Weights of a small transformer language model.
Size: width 576, 9 heads of 64 (3 for keys and values), MLP 2304 quick GELU, vocabulary 16384.
Training: a variant of SOAP for these matrices, 853M tokens.
Each number is 128 + 32 x the weight over its row's rms, rounded and kept within 0 to 255. Layers, rows and columns count from 0. Numbers have three digits each. The size before them is the row's rms in percent of the matrix's.

# up: layer 4 MLP up, 2304x576, rms 0.137, rows 1120-1248, columns 288-335
# down: layer 4 MLP down (transposed), 2304x576, rms 0.134, rows 1120-1247, columns 288-335
up1120 107:093104111114129130107201122093133181152113117165114129125157150134178118130015119128163106117134126114078117082116203145107143116108140114108131
down1120 106:123102140138157083112144114183099113149113161154089157132138136142130070113110141174082121089099109152110115142125103208124141188142105105124118
up1121 097:109129135131151094151102160091091092140090127108106140123129156107117124110131115130095143147137152160093169207089139111113109120134101109147127
down1121 097:085079180099167138154164125184132191084137132073124179130133125114161090183130132127197112150145142109127086133002096136100120100090123118086078
up1122 088:196093145114110130115186142142144091113070098117121133101175120141106114127043074077071116150100095169151088102123141115126147137064107132089174
down1122 091:128141014168136161107130112174120081087127136079123112147147095118134125075135168131188092109155141136095162117177134122130140119114147115134148
up1123 100:149134118136159127149138128176098130179107191173112146170147103197122085090112140121138087169150134109123136086130165166128136098186177106088144
down1123 097:125123170223085128136143083061103150121116145100109132149107145089129086137102194156163156096062138127087152135134090092110113153121122163179109
up1124 100:105095129078079152156120119135074086128111141153090156148148095163109154165105154169177163136116135138116074095121060117071213093129130113113118
down1124 107:119134101098100098105074111096131153113124159162139114142138165094107147198139135148108170134167093162127094119035190081131134105120161087187159
up1125 097:163133119161180122142165085129072168151068095187131127080147131127103128128146197128112168115087129137096091145138103159137106110139133091156135
down1125 100:170117120128149186135176131175136197130137091094153149114176072119194104141100123143149119112144220130140119154129153147107110144129176106164116
up1126 093:115137139109068120148103183163146150113109090126126082118147136144154137121121151097098118122103138171144113128156111060161104157157094179143173
down1126 092:117168176168179094143140129097101086162091122105100159067098119142137170128107159181148101104166141109151099080126106131140171107125093106100070
up1127 092:098105159134124155116126123109096133138133092114125136120061084130095130150134121119133118171129132108104159166089178117175130132163132098139073
down1127 091:149096115122149133120145153200100116134075128155106108160166155100112136154105122103191173138139113150124202065186183093067111111069130143103150
up1128 094:139083145153145162122100131108113090180060130096131128089169156114147163142152178097110044068227148164068133084136138118108153102172082105129155
down1128 089:083109096124119115139113065163197164120160108141124145186156148097177080091130135133107156172136168093104165188146144137094135106079169121098120
up1129 115:118103153105002122087106105086112072102040178103165175153151084106120099094111108119155089215182110144083097149142160090175156129136136151143124
down1129 120:110073108112112131160099154144141103110114161090178125146167116150115120146087118119154135183110142107092092111067119135196116148166144083144135
up1130 107:139144161148061137121075089137152107111086147176087130114113136213076092160085155132141127151085127101128169162109116136111169164117133123139119
down1130 099:167121104156066127130137120167102139127095138108141117150164199121092163093079092147125108085110082147096051054081146093077140078176085062142137
up1131 101:133097145066094132131086149156127125180115090156039121147096087112181114195065149167080122066078127125097136143145151163128077077100119130150117
down1131 097:090153094140138145141142120099145163061171157113112098153113161133101073146100148145154124129162109123163208135076125133101152131116100098078112
up1132 100:123115089177131136140099134138129183119123155109162162174168135205120126133153124140069182092082206069100102126136108137141060120120133090108147
down1132 101:152127076125084112090154150154150116157182126121137128145153101096088161108159106133162081150101171143067101117072152066176101152102094171154057
up1133 099:166156128165163114154121154088090192093138128169129179114117116147089197156107079165154164213156099226113193159128097148086111090157105147113085
down1133 100:153166154100129069134129114116184057121121112128125112195120105127108117149064125110119109130153097082128072176018117146104116158120160137097180
up1134 090:116135078101067092124136105146100175133155151052132187129156140152130067116118125118082120115117123155138150111119111146150116124121127084168147
down1134 094:099069174088135088203073159154140148150152108127090129139118073115175149153068139132134118140116059100072070077136154201140134195190154072126105
up1135 099:184115155104138169117152177123152052192143181157153113110119106098115177124185137144144123170194168202163121143131094098136100094136191105143112
down1135 101:138063095135145145098167107143144125169083094103123161202183165136085022123125078143133153140106158118104113182174109145165156172140074095053107
up1136 104:130132164078186054128127081151122132191105136142165094124151089133120186154091132117132104159090080099153111108131088093145138100091097139099116
down1136 101:102154146141111148144047117165172109103086158181163137109140138117129164116146080157141187139131085158116164147085103093127144167107143161106143
up1137 111:124156119067131102100131152084120115078150139156113117097113173125088133126079053096159087143163138180135121127149144162118094157180141150135145
down1137 108:163146164091138145199143151116171153176136089126138082128126088180129183167075173151071104111145069179096112117031163207139123107169081108152113
up1138 097:087118123064134168088102130050144143069140137171080072136133118118176127176133130102141106160079182127129109151081139101113099195196180084133069
down1138 100:178117142139127156125123142128146088098088168121095119195078149086135087159106105152109061096109100140104146134115066167177152162108131089113170
up1139 101:141130137130061091171181114077127132130153182104101110140136095158105117038172154139067115165089162046112134090160131116135108098169161055108102
down1139 100:091129101112114109095166115103126091106152155106156149079099160156111152143097118096149116072083157171128118225030096116125136147110067138115081
up1140 109:139089123143171209089120158078166140084117147118022131094145141089159107122156140141126139177135127145194141147123141140180111171125138138119160
down1140 111:138141130112126187097138088115149155100097139132119135119120161135118127098154164135097097091147128107129102122062089134111122125104107139109119
up1141 100:145203113034103095133114135089088078134100096220143119154112152087111184101085082139142114110169149126142062109169125074176164079108134160092039
down1141 092:157081174136101132160136132113072116146118134092139102072158102130110139139091182096118128173134143130070206137127120152128121088119176104134191
up1142 091:105079141116140167127132096119099100129122066098115102100093124124145147143115178099098125124140106106143085131142159125105097133116154101104064
down1142 091:099171149163122134110120114149089114134119146170175132150144176118123099135159088146111137114171169142136119143178103133148104140175085133177145
up1143 102:196124147050177174149147140104095141174151142106119115171100173186116155118132182138177111137140182116111151130121116085147194126071156179137145
down1143 103:162143174119050125153067139130143152162120075105128142118134172141164049148138141107138138133120134143104120098142096099154161134112114162149153
up1144 102:137121124164120102097112122161132155151164129119128144062160087089160145115115080143116115104117119085105120157138123121134182108126153124185097
down1144 101:092143160115118143127133154107141144127123122177112130168101111089119072131147144169157109166151107154124109126165115170127131161086182102130171
up1145 104:094110183181119109140098133161066111104197117136132142096173083103107110093095047092158124190099141108129104166114091128145124131124182138111159
down1145 102:133110099063128107106147139136109102089101132141111104141155195173157197144093126086121156087086137125111095106109169084137108073140089170164098
up1146 097:092113123042101127120154100086136164158114126123145089135125096159110140164130098182139127154152088130102139171123126130148130081156132090144130
down1146 102:113138101144169136170137078098068202130106125089073138096159181075147114147132152097163139109063136099174167144087115116158140160156151135133147
up1147 099:109078117124184170107123159093161139138138101041113149107119146186103122138109135107130179166176107102191179133132090145103131086094112115112162
down1147 093:147102154134083101112077073116120154166116158155121143157123150070137160066195180132186126111125141116106137095142135130113135138143169140150083
up1148 105:104116173146077140128100071151166132159132136192085100104147123079166107095101123105109128153098049127099077171079122080117107113162093124104103
down1148 098:147143117138209148113135137128158112158176111106099109140203117113161160130185150173137126129178097080057169164128130135172105118138178128098105
up1149 099:125136126075071084121113097082131150195144071106125198117128109107114125092126104151105125090091103041153129101132116134117081144097163192119113
down1149 098:107125094136117121172122107095153132116072120117179060157129133158111134117150127106174180112094140199104130110093143022109134048124158112129163
up1150 107:144113173135204104106112102074112127106152152105037128159153141101067184190127099159146132171091109140162146119089077115127146120145153119119084
down1150 107:123125081102059092197070095119137139163095039117122102185099134187152153139137164163114115109161115138164121143103085128166150121104195119095116
up1151 101:065079176144155129139173211115132136113128119098171093146145144117169199112136113138157092146141140083101102182104188147152081108158141126172153
down1151 105:177152177075151125126099173137106135209077106167187108140175108193201103174100138167108140176166083118188174165178144105136110148064149162179082
up1152 100:116067167051122181113144130097147172148097125135162147183166164136115106139068086078115052092149174098191162166129123113129114120127129128160184
down1152 103:111141072135108106127148116100116134083091121073096125130162107108136151098133147176119123142170110099107100129126103177114135108102154175122135
up1153 108:150115112086141110142129061102146105127119233157106066128178111140174111129118185099052153153129153125159134097138164116117143145123080145135161
down1153 102:098088119160132146127132162132121127121134192088171128094125142172121099155155102139080096098116122141129153227091172142077032158119145129123075
up1154 096:163120161114084143106090155147086080123124163111141121171076066133171101135151103186135111142133122126171099107104103132046135124131129217161109
down1154 101:105154173102179055121130148132133123117134142119128109154112165127129119114087186094069187104093132161211101126155119135128071140052136053122113
up1155 106:128158142093162092143146085101126094135163138173105113144159091133143103151140126173166164109155173153174125132126175108160110106151092099093126
down1155 106:056153227148138142079157096094135172166165170131122139181135120098120098088129130109096106126154125096068105182160143118144171106150125113121139
up1156 115:133082125134158139082117153168196164155109108127114162139113126162132164163159108192115146115130159055115156122136147147136099141121111159076118
down1156 117:092102047115133112085079169163155119097078170104094116139121093132123125110165116160139159075116115112140116179164100074129103115173108119108152
up1157 102:131103133093152131108179118122118076163088162101094069102103157145154104146139149140108113145112159151189151114162084091144165098134151111136127
down1157 096:131118098094114090135154130163141116112180136090158180138200142083121092077107130027149143092112143141147108183037110154098166152145111108121149
up1158 108:129123209065100072101204169109163165079155119114164146224151131051108122173138116137153097034094096140131094089127124124166113162141199121099130
down1158 108:156176110174185177133143093084161142105094132151177157118158133068107111168103090077140168079112163120118144101120115124071174120111082094107125
up1159 086:046153173142088135120130138132170120107156097123136165091090036135108145129094114106147209176107159154095182145098158137101074133132029123161078
down1159 091:129097099162126148155101144075136083134165086135110106170178192159098091187174141157162105121140172164181141142206109131099106143092102111190176
up1160 101:109157145108181112175131145187110113082056186174042129134093095130165121140113174156143060141107110112140147107135069145084110120141168096132106
down1160 104:165133138139113181081132114119105127156105121155160182161170120056065156128134122100162148079150093186134101109061155080122108119137078104141082
up1161 102:113090200131095187093139114103141111145095110117075120102155101092159150128170217078148183164146087087132186139145110189177117107114193099127116
down1161 102:135104138138108098135080112106082159107127134166136149180096165154187154159112086110098095097144180168118153157045101125125115133043138132188077
up1162 099:158131106141153089095140161073118189130115085081107089107097101167111108105152111058178143105125136151062112116082115170153092131130195114060103
down1162 100:137136114128191131143061128149130082155064087157165116138097177170090093151156122114075169049097101065118120121082176128136132200125083155104175
up1163 108:114120139117161152184130055172058113131133099053097141167153146120166131166095093154121135130141121103118126102105106182101081164118090154191066
down1163 101:066219172157083111119169135112132183078069124160144148167109138119098141150079142164151117107172147172168134128170152165150070117133043159127110
up1164 103:149180192010146094112127084094127177082144181165083185119100171124152137174210127122112117116183148135177131107114111075130158143149115131035109
down1164 100:145122150135129103119143121080162096110101084182136127136130141099144098111105138134097117104143144096068120178105103167122104089145176175155155
up1165 107:168156115108135095115174157160107140123171153145202136107103102157119112133088093112132146090167159128173062128077104100168157137115102122168134
down1165 100:132101144115156161059128145143124106109137084094175154158166105120167120110134160091129149195176157152103110136084167075068119130116099181141128
up1166 093:126106118080217151115101159104089112172142173148103118108146079113075132175176153125162137171143047107123080165101148062171134114188142157103093
down1166 089:119155123137111125108142124162110113179137130134149188092124128077136112139140145144107142146109186153073161118048159123160085143136103097112117
up1167 097:137113142173104078154119115131167126126203152114111154109127155157137191141152096156097137191096099117199126165112143084192080041156090141070079
down1167 095:130132134182119175048133151171157133142130102138141104156141099108133106120120141209167166095187132191125130117169174117081193164165161125096168
up1168 110:129132075085108133083131112093131071156114105131135153184173133116177059117118115080137125109151112143136127113080136133136156142111154139135187
down1168 110:110163133245130158125106160140118176053108109133139135088165164106160186162108188138124116154099098115156114143157131165179145121125102177135046
up1169 106:108068119155105076123173156115137172109146161067158145169139180089107174127197170163112099119142115171148086081113096122136178127124108098098200
down1169 108:126154174091108174095123141138131148084100132152187143171117194105184159099180105125165155161121099071116091128124118103140194165179119153037172
up1170 107:158184106137141147108119107098189156126138137216066116108155103081172137097074091133150153154037147184099098095122071187108105159099089108126096
down1170 107:090167089152113109113139156151083156176074102125118127150175090135146137115105123134153156114137141101124083114029124111100129154096098115131124
up1171 098:104104125105141102041140118107133062126099180178172143084189122136148081110099104111053116128098134048144079128122132109160087126156115126123146
down1171 095:106137102185125117155082141124117165087116129107095100140113117169153093137092188094196175100181128148112170151165111141138102099119154103203125
up1172 084:105101083173100126105143182162208140123120096093078145131134073137133166057106112120152121085126148121138181187122160177098105123125109162073105
down1172 086:155101166122144139147073089105115120120106131171237111143117153113144071135129128141128179109109076151164128104207073106109138134131137099091166
up1173 090:171141144093151126106177108125164151102168125153127105166131108168075127110125129155121141147162157128149150154086121102129114155167049069164147
down1173 091:135148116177085144130063143197129120130113148117167112156162113140125098148161143174107124154172100103121122148160102097159151191133100142051083
up1174 092:195153173155129065110120174141068142096187135101127065096120121118101138063127125101119178107132081146149121117109128104118098108131118148145163
down1174 099:140182122162135114092159146156171127153090096189106117107129132101197161105150160128119159101195137196171142150178131125158120100159158105139161
up1175 094:096120137163164150142144170152089110192196142094155098154179139147136158168091128088088151094179092112132103173100137070165050097118155071101135
down1175 087:096064119093072168087157135155119122122086092124139156085107130164119108130078164157162155164123173144140169085090143158079130161172098113141128
up1176 094:170132142115162190136106078131138142212153181124122123103139080124090105093144150113119143158074192109146105146102077098132130140137096147088098
down1176 097:117154133111186096131116153114156155122156135122163154163158116169161138168061164159183088128118150183126175124110181181135143172148096157155152
up1177 098:149097143142132147147079129130078165117158120085123194161089152154108131148074146152086137125115123165194165161109096043136061176106192123149160
down1177 095:131138163128149107156202156137105060164145131152128092063167154134067163091121101109148101152164114121126164151039177138122137096101095141088161
up1178 103:168114148135120116117113103093141093117091147073129101120129128156059159135118120160132134172099097113094141126148055161084161122197065137111148
down1178 102:118106141133124080173122120165144085204100084091141113101144104159141086108163118170110137131133093183135087146000151139091184135110137146173126
up1179 086:165076115180135140093168156101163109159105111098128157115172146114100189079115114152115112148138090172068152175113130157155141081100135087142097
down1179 089:147153096144183127197112114144144179117101215135123063117109207083135123129067120138139161115161150094130107176209118105138145140090131174127178
up1180 097:162128185139135164132114165121094140181147149109168101138160120165133179059103137127175128130133121156070160103124117090119164148109125143094070
down1180 100:168148087174173100109130136138112169119116143154142116165126180142133108146114097122101176111134139136127102098119150082117142137184158145137150
up1181 099:110103095136104083156102110162126182157128152139115152117160107132211126043079131143128114106133161128096132097127073168114160167069123151116150
down1181 099:126126079113126129109149140169122111121101135136105121121109114105138111141165187131133126163108068145147149137152139126106212167117144131100079
up1182 110:145168181110149106155203130132149186145169122133163056174070157119141125166105129146136139146139131098117132085111093184138150127149155123109110
down1182 104:089150138163137116150139106107078102106150129109157101089128138077126100105168058151126119184126114117114164175119122060129072139040156127116089
up1183 106:089104073087081143073149105156066131116125196101114165080172111136074133121138080140115124147159088100092101132136111095118096122158088090098134
down1183 103:099127065167083111093154147119170112114106164135157176112122056175123196161151090059130150124089083100150078118086160121177136092120126147087219
up1184 101:175081134140167116108064138075109171140060202119111097127140124158160178038156115129074179128082142147128103111150110140172065137145126120046143
down1184 103:152153078071103139104120103160149140172121157124134112107163083116106159149119111132145121139142139064114185121047147151050107139124069103152150
up1185 098:119116091127104100180115120172118198128090167106167114164153149057107119150160111115132148151090115154200099171106106106157111144122192125166095
down1185 106:108033137154157137114074084211174143139136152052148111076143112165143097223158132107110127111162084114123059085094176153132088091170099121215125
up1186 096:103130116158176062081145101136160053115104110133133152140118120078110137107189017156118150109163127117104142126149122118167174071126194110114095
down1186 089:040135158152118119121094116169107142111158112127153148159191134094138146079145117138151125089118104083168164138125135127104130117143108142143165
up1187 099:197108144119167204230128116142110166160082068093168150113162146126116192129113170142099150164136143189138166148094147140084111142165064173117143
down1187 099:065145113133141121111098078132089185089166124168148151108172160130141122119128104127156084131095119160143100089064171083149126092140104127143132
up1188 115:197163153063168182156146085057173060181094165142008151059158175111121140130114176141142118157098123117118121089126144117181195146107169120131118
down1188 108:198101186090064111157138149138163101125136202131184181111095111113196120111060129126146122167100082159057149107093124112136137109141141147175132
up1189 105:116147146108138152195093052092144133079146137109098121070146162131144119095097111083155119133130094150198105184109147124111168163139103076134188
down1189 107:100131147113146116132112180154117125183109129083099100132134087158134163083100104168092156144133115150099098113109058131106110154163047068130093
up1190 107:191136131109187192054169148153166098083080142130130165136137187094118093118092069154111164119126158195138070111115115091167098162146170153128099
down1190 109:072135127145122121156130112101155136173090147135111134171128187138107139099069159145128088143099139113129119147128170175149154175148082172117158
up1191 099:082152142066092109192148089094155102158154137126188114147155091168127159151163114145119126126081142105147057107113123184119170179107161136129135
down1191 095:120108090156156137140191085152121154121113078068066150096124153085073122127158136097142169139118110070105121104191168110099110116169114120120112
up1192 104:105106089178179128116126121114083139096093145069178123180163123182150093049110092100117133140127117135159121182110101154163085148143144144122136
down1192 100:212133197108100097176169129128137129115128101171110134157116192117101146136097146163115150158128142115202127105171096120091150170122168107180142
up1193 104:157172118139075117148116107134108119151150135076088121131187078110128123154117135102081111078159151110128095135097167177146147156152140147092211
down1193 102:178071175075083119136160070224107160089135105133094110107151133178160021055115142086135145150181154121138152108027098083148130151119152133044125
up1194 097:146140154159090150125143119094117131127074156120117085110107162158105125055092137136124139175167186171096082152174086082099122168111156148127125
down1194 092:120101084144160202215140114147111099087112175176088108163187106166155130146169124224123079156101131156084193153189162176148140109153115145143099
up1195 092:080126108164181126152149163093098151164108141168097195127093173092157197172117089061110137149114178124121107133167108130113158143110135122114126
down1195 096:162108086147107120138215111153169153146088114148118107139142155128099119131184128168128169141161150104135128128062139098141177080119094115149158
up1196 072:152132159158083133128152140177138123119154084116128082154138166152127157087144097146221118133103154108125191133111152153126094098132100080116154
down1196 090:117151134069093093126094102138105130147113169113114163097122099104120103155137158120025089110182152157115055142238121095142104154133165152184111
up1197 101:106115175122172144171109143178120135102082185145136169120142082144121187111115169170133110183158136158058180146103095118130147115146211081174074
down1197 102:124159121123181119106105135159126097104155120136117133111156088096149179132140045150116138158178157122164192166089180160144037158133092151177120
up1198 103:104088136149075144053089088120147130166095144130191157126114141186162050160153159159136157142114105129102139125138077111142141140118118140083105
down1198 102:121148153160147129126137100146127093117165116060100106127107148142134147121120187072099080108134149106171123062091200123162075150132151186078160
up1199 106:158101124151139167052142118079105087041143216145071084143165103186118130116129104123060139123190115171139120166109103069090110136162150126148100
down1199 109:122091047077138117115055131120168124100165081137052108119143138189205125150164074110066096038093131162080156168212103079102139095114090137094169
up1200 096:117209104158191188131110115141187115152109173107135164110112107149092176061147175152106148135126104137114090111124136151129124151153095099136096
down1200 097:146119154126082162140082107118215122109113137155130163183105128084108099091142141165149131135071127143133130098133156098176158131115145193127121
up1201 099:162109128142100113120126088105161171154127143124194148126112172137112084158144092166170130187109161141128138117118176169184145142134114099167122
down1201 099:118075136176146161117145076071163114129114137050094151102132127114064108153161125188139152151151110101151126181188136094116119147140182159117063
up1202 105:094084133158144174165175169075154129125145163100150147133096076124079106121131150147133119130165121146078079139121082143100150137152082101139152
down1202 105:140133147110065173095125187140130140125119123129168159173183103073107098136142105121146169089126087136104146063116126092156103120119176167128121
up1203 104:117048095132162161131148172143117086136155145079201204098155127115098124105112097130155139071149212162105092089112166130113128151124113124127097
down1203 096:108171115167105112104154148131118173069072172184077104077120167109142097094110139118101084138131117106160158153118117156147045118131152135089168
up1204 089:104097088198084138136125103131133159042106103158202166114111095124117091146028143126095117166118071112107149143105092133189102203092126145162122
down1204 092:106136136028097178107132105188103134102097111112080115148127085145170157069142094122096080070099162093147148128152110122104132107112137126066103
up1205 100:135115141070139175131127130170173149088115145139109159154147087097079088112077165185193078064088155121122088131117177136103140092106146098083126
down1205 102:143113137152182094122123166086119118115161136105142133147087136133179115180130138152131135122181139120140171162135117119112141113110083112130073
up1206 100:132105129114129193172107147137170117136088117118138099118072149100176160186141159105076161175154152074088127122203146058120080137165168084143095
down1206 102:068134145060140105142072140069103131130143100108175075134160101138158134115087144055107091129116194148124154078015176121129202144111116122094113
up1207 103:136116107141145181110140138117181106086106131174113091122106178134154102095111105059090069173130139115131091093136180145151109133139127127126118
down1207 099:114158089160105123120105173164130101173141119087121056160126118128121089154126143164107128088134113129163172150255117133110115094110069104194134
up1208 100:175149101096129119171170140118116115149115099121179146097118145136085126088122109137158105137095167118141139139097106063096132175185157102133092
down1208 098:111192144159131140062187152123116088041136134143056081180187075136136103100159148108079148198172113110079147088108190120127140173097114113132130
up1209 104:068115159238091112110128153124161149116171128090105136170173172097145092091112061176116083112118111143118077140087171132106123097097210118144138
down1209 097:191178132125160120092124154134133138111117143155127104108160072133164068118166179179139111166164130098184076123178179146149107157101125147186071
up1210 100:149132132081158115096121125118137109075159136097097129115200112176102156120115135112111139142111124159184090155169134179142128165072163131119142
down1210 101:116203086157128128125109146128121104163085154111151135182135147155137104164086091099085098153143172157093110101191153116117080162156149156109069
up1211 102:179083102117189128101099123133145168141089132094142085177128234180166072173110110159127104156186132111139100110143123130180153135077112206152112
down1211 103:085176068159093123055112160117110154157145122112114110094171145118207133146164074087160079068155126176187192115094117114125167079143123104081112
up1212 096:090099122129113172113134182095158134150104156116117147167135098079120139172104142138112164107111177078057113094116136117137076150116136138128097
down1212 092:191126110146123164103115118100086079179155104120206075113146134141175098201079156134133124124146176112105147160134103136158120152140123095136151
up1213 104:098143159124081124092087135151141076146143137172148162147080109138098091115102128113163125161100136084089148094143210096214033159126182111098195
down1213 106:118162091177132136193134125183115156145151088124074120097141133127142160182081122156099087122150162138143112157136073100137144161066095121082145
up1214 077:098164106099123136162128111105052185153090140118089164186151209203152119139152110095164105176123148159136103129102150126168128161069107162157163
down1214 083:138082120085178083099120117127139168134131139149137176089096151157092110148120119149081127138171131143132157093245136136095133046119131131129118
up1215 089:128113147110150181115111068144111115163097138133083115109208102106153160118133146149131135163067099144135099135095098091134131079124107151098157
down1215 097:079155122128179122157024114075130119170132152148127124182179177103085116182135109088106183080084138059078124083156185077162132126135173106134159
up1216 097:103127141131061084110117119075083134143044162137143141123118130119109130123090120152118126123099076112116095134132095057125169115136123151170081
down1216 097:134149153124165152111156064154145155166163076161078143167183180105122171147133069121156118167095163183156144125166165176172119124086162135123129
up1217 099:175110132146129117125093125106180190137091151109136143144154153172061099151153080100148079157134150142085175126126182119148176152105114118165141
down1217 091:122168125146113156086156120146068171144112180171157078123114110055217168119111144143176138114134092134159167095190088200114143121187161172065077
up1218 105:153103081078110186087089076043133094127031129167135132166148073152125123078190122135160157206085135167111103126137144129125138096193154138146178
down1218 108:103156110126136152194155098120114087187147122142110124141109115125113168099087124118068161122152130170128115088053090101139144096102086104196111
up1219 089:170106143108076210149150082150165147152167106144117128099148135172113113126098070112129112144129128114103115116125135080165154146126112083156110
down1219 093:134114144126149119124100118115097103081175217102129168132111133084178084077161174107109166145087102153108121119132151166151091126090140162153155
up1220 103:155114146103107106066111117091096127131084124156135174148117086127137112108140149133136138144130116154088092113151143153107144113083152058119078
down1220 103:102155122117097168081145118118133081172119142165125142130156168076137148140112122158116136146170147108106138127239111107132082173060083119109090
up1221 104:102088081160169145120075178095181129134063183134133080069198130104143164118091136053072153132188083143080138124123157172093089161094149137125100
down1221 104:093099121129139158149098102158087111120143110097151112103144165118106079139113171165117161146126173108136105155090068106106093138114135132098138
up1222 099:139097190144090101126152130151128150224074190089077125136116125151201157148177148123128144135154136116135147097101145162091113127091173107131091
down1222 101:098132127128140120150136129076115172141082119198122157110135177138149108127117084142115157153077098097152127137154135158163151150078168153187082
up1223 108:191117168122089137123119142088151113151092151120122164163113089069153123129198168106143173163161091087153165067102122143147139110155130161122121
down1223 106:119134143090090144121091144118153152124149099132164135122092121109138171137130124153138074091174164170127127078083113101142068136087138135136171
up1224 098:125039111139125103123130123108115117133093068144117126090175135136134152162147131140142166107145131049097108072112099159077144161184109159160118
down1224 100:158179128092078119169113096150165151109152149109120099096197117174154112136068082121082137199101147111103130122073081143118133127071117146160155
up1225 087:157140160111071131058138129089112171080152114123202154147109083141151161133189126161119116156118132150125149157137060102112110155117166107141101
down1225 090:130158070143137147114123118140182116110102174121112122081151099173136113150069133113160193131150129145113069100141128101126153208112145121117180
up1226 084:160129168162078120121093130126079068097136173134164142131175132143139100103061103130157144108159115076131127128110104120139164082090119085171110
down1226 088:101146112120169115129136124089118087138135111085064120117094127084088087157062168097161106144116103081140127045192172196160141118163143130165165
up1227 104:115112097130154156136127068120205104159142128189134105166109157202144162169093154110134100141204137188119093121103139116131162142138090092127226
down1227 101:162114091148131087124060144123104120128156063113141111143130134077108130153115165161131176155109152088153180116097125084141090124143108117176085
up1228 096:067105129140146159111215154104124163200146133100109084061141128069136156107160132103096144078101111097141120128183161119188153093081149206116120
down1228 090:185142129143106082137131089118125122124073169142140073173173114133126083118074100119190065158118111112139108109134143089143114143170121133147097
up1229 102:103106087077074164108108150138098156133191190123097118123146164095124178126130114094162105080099117119173129086131166087135125122166137184112130
down1229 107:118137080033113111090159130179165129114135123176107112111112191153105109121169154066132147072124126096066093064130114129131132144087105113155097
up1230 108:050101131104178126098133163113188112101153227158167089060108135122121178139125141163134101160147085101139114137106099123174137124166073185131136
down1230 109:146135183173117147122093105155165160134095093155104136101171116115126152084169091082128109123113084173103123120000117131125137145136149143132151
up1231 106:153096170164139119102129159151092089109137185111143127082140110174088105129157120170118101129118172186147144101147157125079137107161108156146104
down1231 103:143181145068134141086193102087119083153193128147109100101137092130100167126142179090105160123128095130154161097108125113188175109081067149140082
up1232 100:130106120063172094098094084121102083166132135071134138128131109104101105099193097174120129173121098112117139131107135163132153074141133108148154
down1232 097:108088151093096151074171144128097119152112117104065093111129149144069128126167121119159117126103087111086121194079142115109074125124154168080187
up1233 082:118179153176101135153097142086105156111102129153130138119065066145122200135099132145065183165119114201151116150125126108145115207131077107148099
down1233 088:142081102142139093057109099163157174157122171156181111100175173106120118119160149077146096142154157074154124141246100189108126060144180100140130
up1234 101:150149135101124132189144100167180118122077162083122175142148138168134177103177134094177158170164136143103144113102135111131136133088124075105120
down1234 104:163146084145166160147090082144129090163152154090124151172154102165148112113151084111167129144118060169079137161088065092140156126149153104150094
up1235 089:124187092131121184194086110163119211149102183155113102099129153139146108089139131084130120135080144118139125142081100119171109109125122140127142
down1235 096:099072149133178097142138185110178137067109152099144167144158104192065113144157076149122127145112178123145150076145164119173132120116113155124117
up1236 098:107104185064115142199110140095111135150153091083104123155123178136157192153136093126104108108139116150078152145145167139125108156135190090056136
down1236 098:130204149163184109087108188142112120170130109122175132090126155081067084082144132197085171139127122151151100214040103170153183176177130151154142
up1237 106:147094100125186057124183143104116106140117132166127199145168091139074088110180202147137040139086194199109132104089174175162152127144151124140150
down1237 110:114111134099170096096159118164131105137101180068130166146118089181176042118174190163171134117125103095083097163059130148159125116191120124153170
up1238 111:097163115134072095100096093100091099135144185096144115124099218139082110139116192103127149116063133079084136125077146150159099110156139107153087
down1238 118:114111060155111141157088153143141142126100114087124118085187166175102056160123143144146138125183133129152192167060146098129163179134134140138148
up1239 101:134143149121151112178129137134106115162104159104109084129119129127075128115113074111100106101059119191095178138128165104093140087170182147151222
down1239 100:178117156125084151170115174070165151115134079098107125092084103161178113134118132150126155088127097119169117099149108142132141107164152104108130
up1240 110:100075169088133115179144176142093064092064149151071059133085152138110181131217147089143152159160170055096114152125128137113133051170156190145132
down1240 109:171067111106126075171094155125105116150077138108099115192106186068127058033120135102113151117165072142160081112037159104114117074149151043095098
up1241 097:129136083108122107115124130146066141133099085138168105189128122111174148168120078131142148084151061164184080090110138141128123124110106112099118
down1241 092:103144158128091132151113121103188101165162136148191164187170126130132090092099147184160108116162138114099120175156186159131133101115128153136156
up1242 104:124130118118152106140137119119072118160154080143147105076121098113133175129137142095157141108149163125125130077110152147087162139115130193082139
down1242 108:137096166191128160131170127124076160157138143124120155135096162107132125110097123112121071114095120115089091059115096105069077139111114136063118
up1243 102:158139165096125147139136126182127083155150102058146126147122111118196133128118136096113099139128142141135052084146179117040142137177104167162148
down1243 101:117054116122100176172135118136162107121146144161132118110117163147141122153107094169166162185171146161051067131092126157161186076127119097132134
up1244 116:142142159106173079069164096096124122124073104109139165135176152137133143148094153093130112135142155136152178132090117132149175098118117171158043
down1244 103:135133093170096206211127180114118194104170148104108060138114190096150158124147160125097132096140101115160122150086083099101090181087130209143118
up1245 099:122132130168122121093111095115082168105108122163145098164169158137144135089117178137159169201143165163100109102173127164130146083175133162098172
down1245 098:087099110081122104128151129120153213120116121116114110140143095111175179098093147110074155143098124178143134134100133116110103181123118147133045
up1246 099:133179156086096143121086096142074121090130175086084073145057078124192107107137160138148090159109060179196154062103142163106095141125107099111143
down1246 101:131147127100129084076151127109124161141138174135104166140131062165101150156133120170129092095082146115100125146046134149144076121122136085158084
up1247 088:118149196084167182136160074111133139133074139118074186126138106208131095150142142135130119128110115141132062088111112117148112087142156119120132
down1247 092:134165169116095105131062072155149182131208195122200196119138138100126105095151110113143083161081123090117092154223108086140132084156083194097144
up1248 101:113095169108106146150133150124124145142151178111139098051105088089131085180150132085079136137116092099129096129151093069120107081101093116143135